Weights of a small GPT-style language model, trained from scratch on English Wikipedia: 9 layers.
Each number is 128 + 32 x the weight over its row's rms, rounded and kept within 0 to 255. Layers, rows and columns count from 0. Numbers have three digits each. The size before them is the row's rms in percent of the matrix's.

# up: layer 4 MLP up, 1792x448, rms 0.0335, rows 863-909, columns 0-63
# down: layer 4 MLP down (transposed), 1792x448, rms 0.0335, rows 863-908, columns 0-63
up863 097:138125139097136097123103117199179139165069068143158088101132113131166112058165153157091082140171180153100145120062096101164114143126114185059076121155091118124139097090122126099176128114094132
down863 084:109185151166156140133107110054106097083173176122069149169099139119059150145087093094151187113083074132151097156180171174100139126160151079165100156102161132157126206156108135103095163103134153
up864 101:133129061119125131155164187129115160134177148122098150158123126140113068182150099088085154111159138110141143088113200101054138170040186079142113131154143139129103135114143169157150151097144144
down864 098:139107151115098142143089034181162097132088107102135123135142094118109196099084147202115142123062082148128119106192090141174103100188050120102150143137124032141154131129120124122141095134139142
up865 090:162127144138125111189171159136136129143102165131091128107137123123167123159103114177147155112135129151112116130124132135140111144140061132134111157119153114115156098082087116114153038168131157
down865 097:041128139114129116114093100140133148131185149151161159126110122129080086122147213055142122153163113122128138136119126131104149111132162090149121094135174104121116123107168114113140188087145077
up866 064:119118139135186152149151098082147170128119196160121131141198130154145148125105139148120106103140113173153186125100107139168176151168123143185119149123117094154134164109143194146134089151127130
down866 066:119132111168071114123081136114111131133153129104151098124092100111098118124094170109154134081136123118046080088110103125097103096073140130060129115145130178110112108159093067093129126122098118
up867 108:139084183144080120171091122115131185103140075118175127088128136169147190183115151130146131116119100125135168122184151109157159100133097110143133158123133117173125178112142122087089132148165148
down867 120:131109082136124094108155137150131102141128062107086143158146116086161091051131117125139177163151106133154135105105146155077107099134160181140151140125156095122195120089105098184136102135084137
up868 095:108132142164114149097057136122137158089103121087102185051143126150143079134099146116193129157120128145166097133103087173157110101124133142119163161134175144109150124111111166163092127138133114
down868 092:107078079112140107175213163102129122154122144144141158191062108131125175091122158135119136161075171081113144141142155091144118165144141118149112155092109114160114162156170114130115127123167128
up869 057:139135104096190122088161106089055124138073106126095159184197220108091115135142169166132113068112122082185140151184093166128086004159087130137152100168126170142164148077174137089121160136128129
down869 047:037105130194146137181126086160209134132110163134168111109058037106150140119103129063137142123124095195045036098109143078078134148123202171138093153115092073133089102184071153171094101133083107
up870 093:096163080144127153092140070118157122106192124096036101135179113103127166112140110136100163178126090121135098161112097115156124099128058134145103161110170136161163156160151135118101072146113118
down870 095:126116161132072098124153172130150107116090080134188153124067153163143070150137149161157073098131140103141114125150147123079141123146136147123127149147104128128089147074120159185167153124135153
up871 088:125107129111151140127124179139134109136121097137101126076132117173166136116107116118104190086095166144091111064107147119176124152121188109085120139150125154137116098092113124177219168136132147
down871 084:130157112153150100140154083100156154105141147124164087170113159078095139105147162134168103120156114092167136187146119114058115097110105135157147116116125115149100141152163160078051102107106092
up872 086:081163127143109060124097112149162168088093113116067089141174163126158084191193165125126163127129166151133164123063185082134165100138127128151148140124088126206139113123134094075160134122135126
down872 079:122095134166166190144152138106122096167130159108183128140102111106123144087044078094144151149138082104113103117194081127118083146113134104122125132154174130100139131141108184196088102137144136
up873 101:108097105135156131112156161117088131156121110184120167080153166122090094122132116113081121146137192249087090146126110153142099182070108142129146120120161123169139129130125116135178129078133146
down873 098:133146158119120128125122120141222148092172124117107091178116081180157144115112169139136143132094101047179184121150189122098150057173137142132123087106080137069143123129120134099080119192107141
up874 097:182099090099070145105151114112133136093130150157040145143111119144113133170167133135132116128163165142148146157179150043088114092118152121175134102114122081155154154138133148166156151115152109
down874 102:046187089129109072237122094095142132135100154081168080108137167120161116099077102100173103155128157100145115131068156187151179123116102141071146096175153141094116133120068164165127076141107196
up875 116:175127102147016064081150078171107103108142104149131135112112216118147111094191153092108126219159146088101151154133107124125128150169104066138161079104114130158087159058111125168126120106143140
down875 112:140147171171156194142148100092128067198128174111186150144150081117089166155084092114117152065159126118140084141119140159143151116090077199096107129087131131125162117143141135112137232138127121
up876 089:061110155108160157143143111117112079092161089104111073121157109089144125140156152142164182117041100119130116213098175122152140112099135131132128145121133136147135162153135035176084086184132081
down876 086:198114135125126083110131120192140192141080162153174200165107157176098096067129117100121084184177148166129127027187103151127140132164117147135124123125104105107142113090125181084126096133116186
up877 111:182082101102063134122135135182192129111077103110124181141103153091104143159113163107188107116140159174140096130177137123095088109122154111102201131080150142146143139101088123155105116112145123
down877 107:089166155170200075148179142120097114128184146087122096126159159164145134110149089158082171117101077129160117161102166148179183074142150112100099142117100097068101151119095162088132120173150140
up878 099:125104057185124148152143134168105145148149101118165093129173127108102115143116123164069068168109128129125116129130142148141111175120114100101128139175126139115153132064051175098120113171110071
down878 099:162144163074110104132123103091135091095102101124103147134074080084163154141179164108160161098129110117152170158112129086115140066149138140107126097082070117144133136172206100172115102083185167
up879 099:088115127149120091231133161118111168148145119111174120119151138158148142162122125102119073134163089139132148111142107073050117130041142132190074074137113163102088149173105078107096216085125097
down879 088:145093099133113171067108123165147079133150128161127123126124107100131119102157111141108179109132154140107089096112143197170119160170139097067167154115175117152167125103154180123169093200136118
up880 101:128150154139130115127159152104143147199114096137179169143161129110098104151084191104148081136149149114159057137161196205096106135163137128171133125120127144162149144107127156132170151086156158
down880 091:090085070128159157154139113206095100072160156127093094104090145132160123076151098137136092091078140138123185066133080105162123156140145108150148122170172118081140098200103140153133122160097119
up881 102:151183093146126146146169096117100086144174141104060154110105109177131118094126154161087104157114142176149134140108112140120145097129113104108106117143151165121045075030093124093110128128169119
down881 102:118110118089109067098083132148167097063073117104127111137075158071126144152173120113159089151159084101113133124129135073166121090130158157139112166062107121143177165194140132138155131132133120
up882 120:137142161121147171070113119180113111160098128140092161159142143160144099103130184128189149132132109130178131131160039154129158136168070120115173175155109112121138148165100097098145135180125096
down882 115:161109112147081100187193117108141165070111125146156089055142155129097132146114091092130147124114185131139093144102165115136124148127143130122116100119108110119090151147143116138129102080081114
up883 099:075107143164126129151145204111168141112102157118060176076101148111150127172121152096149178093124137086161127076115122110156098114084096125103205135153177149128111121130124103143111127103122076
down883 099:192154114111099138105079105107116076167152094097171104118112116188126104120093132105084077174118112179129152192081132166093170129153150174117107123144141116090165120117118192100157152148161152
up884 093:147098115136165083120124124152151143133177120146100124121097159137100123139125133147105145100101078101122150164169110121157188103207214085149173142130169204165138098131077164137125053105104169
down884 095:086104106175074107145140155127086148107090118130087112109088139093163110096079150116143141170096181128154148124122155132078027153024130142095125103074091084061084122104149107150132177133120092
up885 094:186108070145159140154115155138133115164162141162117149151154154116108166201119150101169083125084109056079198144101117131123106137121106096129067121143184221106091072090127164095081116159115114
down885 102:091148223117105131037149090131102130073105115075111115089094122137160092103122086172121156151152141129213069117148133117110120099148123149132116115184088049173155169121106119180141101116154164
up886 097:133140133103148154085131151095079111141082096119140124110138152098171147134135154120156123170158122115175168150134151160107173116091098192173147132165110056139141127131133181138123121124123124
down886 094:136101147115110109199083105177168171089148147138105120126100126169105096163118119179090119146080107151101096137092126078120074176146141073104127124088168170103152121125136105122148137130138125
up887 091:203155126117145079146169079143114204156151177138138150149148156060115159103059138121158036093150104100170151133122141163145138176126145163119126161085113131173165143061079141135095127134131094
down887 094:102112125116101166153134167072118036126092096145170101122167140154118128145138115146102192199108134196166111129130099170130105117132155125091199095135091100117059159173176110135110147124156140
up888 097:185136133107090113114144117179156034120107170128156059112145147081129088137147141095084147156100150099126117133086189086103077172091117109117127078105107122153135137133105157138178052111171165
down888 102:141102142092166125160086142081055160150165102164116185164152143127113149099094069146131086071147111148070145139157161203158121141132129070108137153143087138143115137133179109119119209149068155
up889 079:120097100109083103121166127120079100079104117143188148139149175122153081141089057138124177176143063094097094101086110175161099111135195106080129110100121166165132118144109140092120172173140130
down889 074:125180159125132140109064128168162119125121121108111118114088090109127174117161161117151074065142138134157132163171166119089169134128093120182109136151128086109138170121130188109095103131076118
up890 092:204102153106171187137088086165109129137118077180080153140160153136114176145174163176124114135091115092091139116157134120227141126134114102156171172119149125180124157114130128118177113137156138
down890 095:104172093181071073090166135121119147132143173090145092124115131140134047136084103081134165143168121158196169174134126176063146156174172134122121078157110143084139112128099136109074134157081129
up891 102:167158151137125132145142086160107114057131141125166124204162173093131134078136099128147095152100148091113072140086131117202143083124135097059106054135137144158074160118142104126141124176145091
down891 108:076093031129123174100135158143137162148150112142097099102076112127137107146107096126138183107167107151152144173136135147159144144157129107217111134144168147070114130096101188146059111123126190
up892 101:175104099134081098099152101167178158106108108160037163196097060141174131110123121105147106097172123127105179126140179144123139112140149177132118131145155104154132133131130104132143171129129131
down892 101:089134137183153094121118092104121116130166129084164131033123188133105096114127100127162144123101151101123046116102108115156161144129111140104154097128095133127093063136123089094106143150152142
up893 108:046178124114117142161132135070179119179131158172164172117141159111185174136152117144137127058153111143140151169162133135135170113090210134118140089117156157119175129181135158122181120118095091
down893 102:174111144149134145106143129171114066154086139134139080154153134168117199121085164145116120192128137105081090089135126119128092184142087129111136142105131136164108109122139105128114176169172177
up894 102:197164124130169088097099081146134152092053145137153099133171112091122096126209141118125155147097165104181142098133131117137123143106089076149134088103134182088119099120130108155121105179173125
down894 103:125068177092089134129090156140094130169209137132139173128074117148122116128054151109112149123095065137078142153132149122109184119103163130094115190146147088123121156135151118084154108090054091
up895 102:167138127077099097088152140121164116107097142133088111099127104134141166166093128071150119095159184144100104117094132141103132087133108146151134148144075141119153150089074136093145068252110078
down895 105:086090093087165147131156121088067117183105115124146115167151103095103074122130126122135130153122112141097101126157164097110107148133114114069169123120099079103139109166194117075106185026132142
up896 101:118158137120082054172167157148140173109096100142114196030103109186109180121125140080110108121100104123136120092134132157138157126135141098154132109097194170125085110101103124182098138092127134
down896 099:132113138182150199084101113088117139130147114144129084231136137054123065164139091184077158115157133203065147133113175093085089114153159183075148140126097082169166097153121156078132130150092091
up897 088:143162096111149106050111154100126104157174085139145112090114132108112117127141117167095171165098163105133104124110104143170120142093186159140093123147148117164061123178040134123131150128096148
down897 092:099110128165104142183140119181135137131083190144122155163124106130133153087082148129176137085143138183109139164093111141132109151124068078125145173103110129094160113105178114115154085121138108
up898 127:186053150122201117040089161154125173095128153135114120150137127131131180155136123084145105104098132186096118073142112187128064147138123144132124129129060152106141119118153099127112100067118118
down898 117:076172082120080135159174085085149104123114074109121172121087161157086089135133156201112128078163150087177157163071166071100125060106136106113089128157169064183138171157101129106159107132121137
up899 104:110096159125129110187123061129102124053106137096045131163073160152132142154107060129129179149174157157166138181085185140058097063095072128213114141053084085210078141132108128128124147135151162
down899 101:096143129149114175116138172110153110179150177162245139129145068138134142115093226117114080117083152153081091093197113112164164152121141111052165065191162166071112145170155138110150110106110136
up900 068:151123228151132087129071110107090161153154090112092139104139087092131142084162103112101151153105193151113154143112106137173140127104129090161075147079193122136157150102120113160116102155094148
down900 062:117164020115136117125177165116144132098067152144228127156126187118125119161125151136091183131161101051104111165181131109100149089129100163110191115120071093144168122171112162128153159085123111
up901 102:087162044139134116126142157125110056127129107095084193133153100092092047125130176115111095164075179109147120158114137154117103096165128205134138138178137091204092104184181175066209158152112197
down901 100:153122130120147121128130089160117139140119128116204090077092149141164210125121133133125168204146099120122111097089124072113126157083152060098131098098129140114178127119088070141047076109151068
up902 095:108137092156152185153094163165089113110107116107150138129110097141138068149128095121084119083150150108117166174049147121133198217138145107101119086154143122036165132138168143175195133116145128
down902 087:147151152096067084162171080081149164128170114133076117099127125124140163120108134130113124109151100161093090082179155164127069065137117141140153155126131175152118111168067083000061092167095141
up903 100:098091122147135128107150109171149182180127097106111097080114185110187155142179119128124082073140129069178119134124115126071077123138094044181102071094088114068148126097175139121126123145108127
down903 101:116131120121132103107079132056091118119101132156124120142157089160105117113129184116115143124103144168055124133138131140139186105114151158053159173181103121168112124165089096142118161106152131
up904 098:137075072131105151113134129112112131125178147139098159131099125097117135185135121047140168096103142086187094111131164131139121121092086105124122091189148106112117150125159080112170130170148191
down904 100:147159150106109098072136176158121105121043160169112120100106101138142115109113144187118153128142126163067201130099120114107158117117155138120126137129118094155089080115100163100113139109083079
up905 097:109127114145074154198104100128099141097167117108106152128118138157160154190104094137123132113119172186211114130100143122080082078121106066141095094194116114179165199168132093105159075089139166
down905 096:136127152124139119097177130130135143106122133125100114110139125079105137099145163112115125158192113126086142145157125156136101134116174150109131163142150110139130082103165167122135178161081160
up906 090:154121137122131151084178064095165092099165138191114142111089126174136096112137165178101142107186138147120094069146111118188103094149134107092168093121138166172098119159175156112146122156162161
down906 093:153118152107145134151106210126195149150146137051152089164188134081127171132121091133106081150109117094161137205161118104072124156163141173184104126141141080041107080127109109153076129108077146
up907 129:133134094139129101093092113147110151182113098144150113108105191119137150084105134151159150148137142126155078178150135161195116090128103103109136148195149172114191113144144108132125145143124144
down907 128:135097127168090131148108093094191130142088107109150105151131122148111151158129100148089143128125131106165078149130170132080074115074139127197078083125101120154147134150095142149152119129070114
up908 103:116094149118148096121154124136111124100083145163118106046120155097116146163200157138132066081082104118181084165100162103044099132132129091148113110111097150095152093117141183083088086117093124
down908 095:095134105126140140123169178115154154169152089121174165197131145135150116119142077138132132116158141072143126063135101200125132139163162157128121142175108126146149100159098158132161166115128172
up909 107:121159171128102113142102140162065125103073132144126133123119127158155156129159139118071068157134127104160138173157140196145137161063044075141138144064129158074114111120108100163153119135184157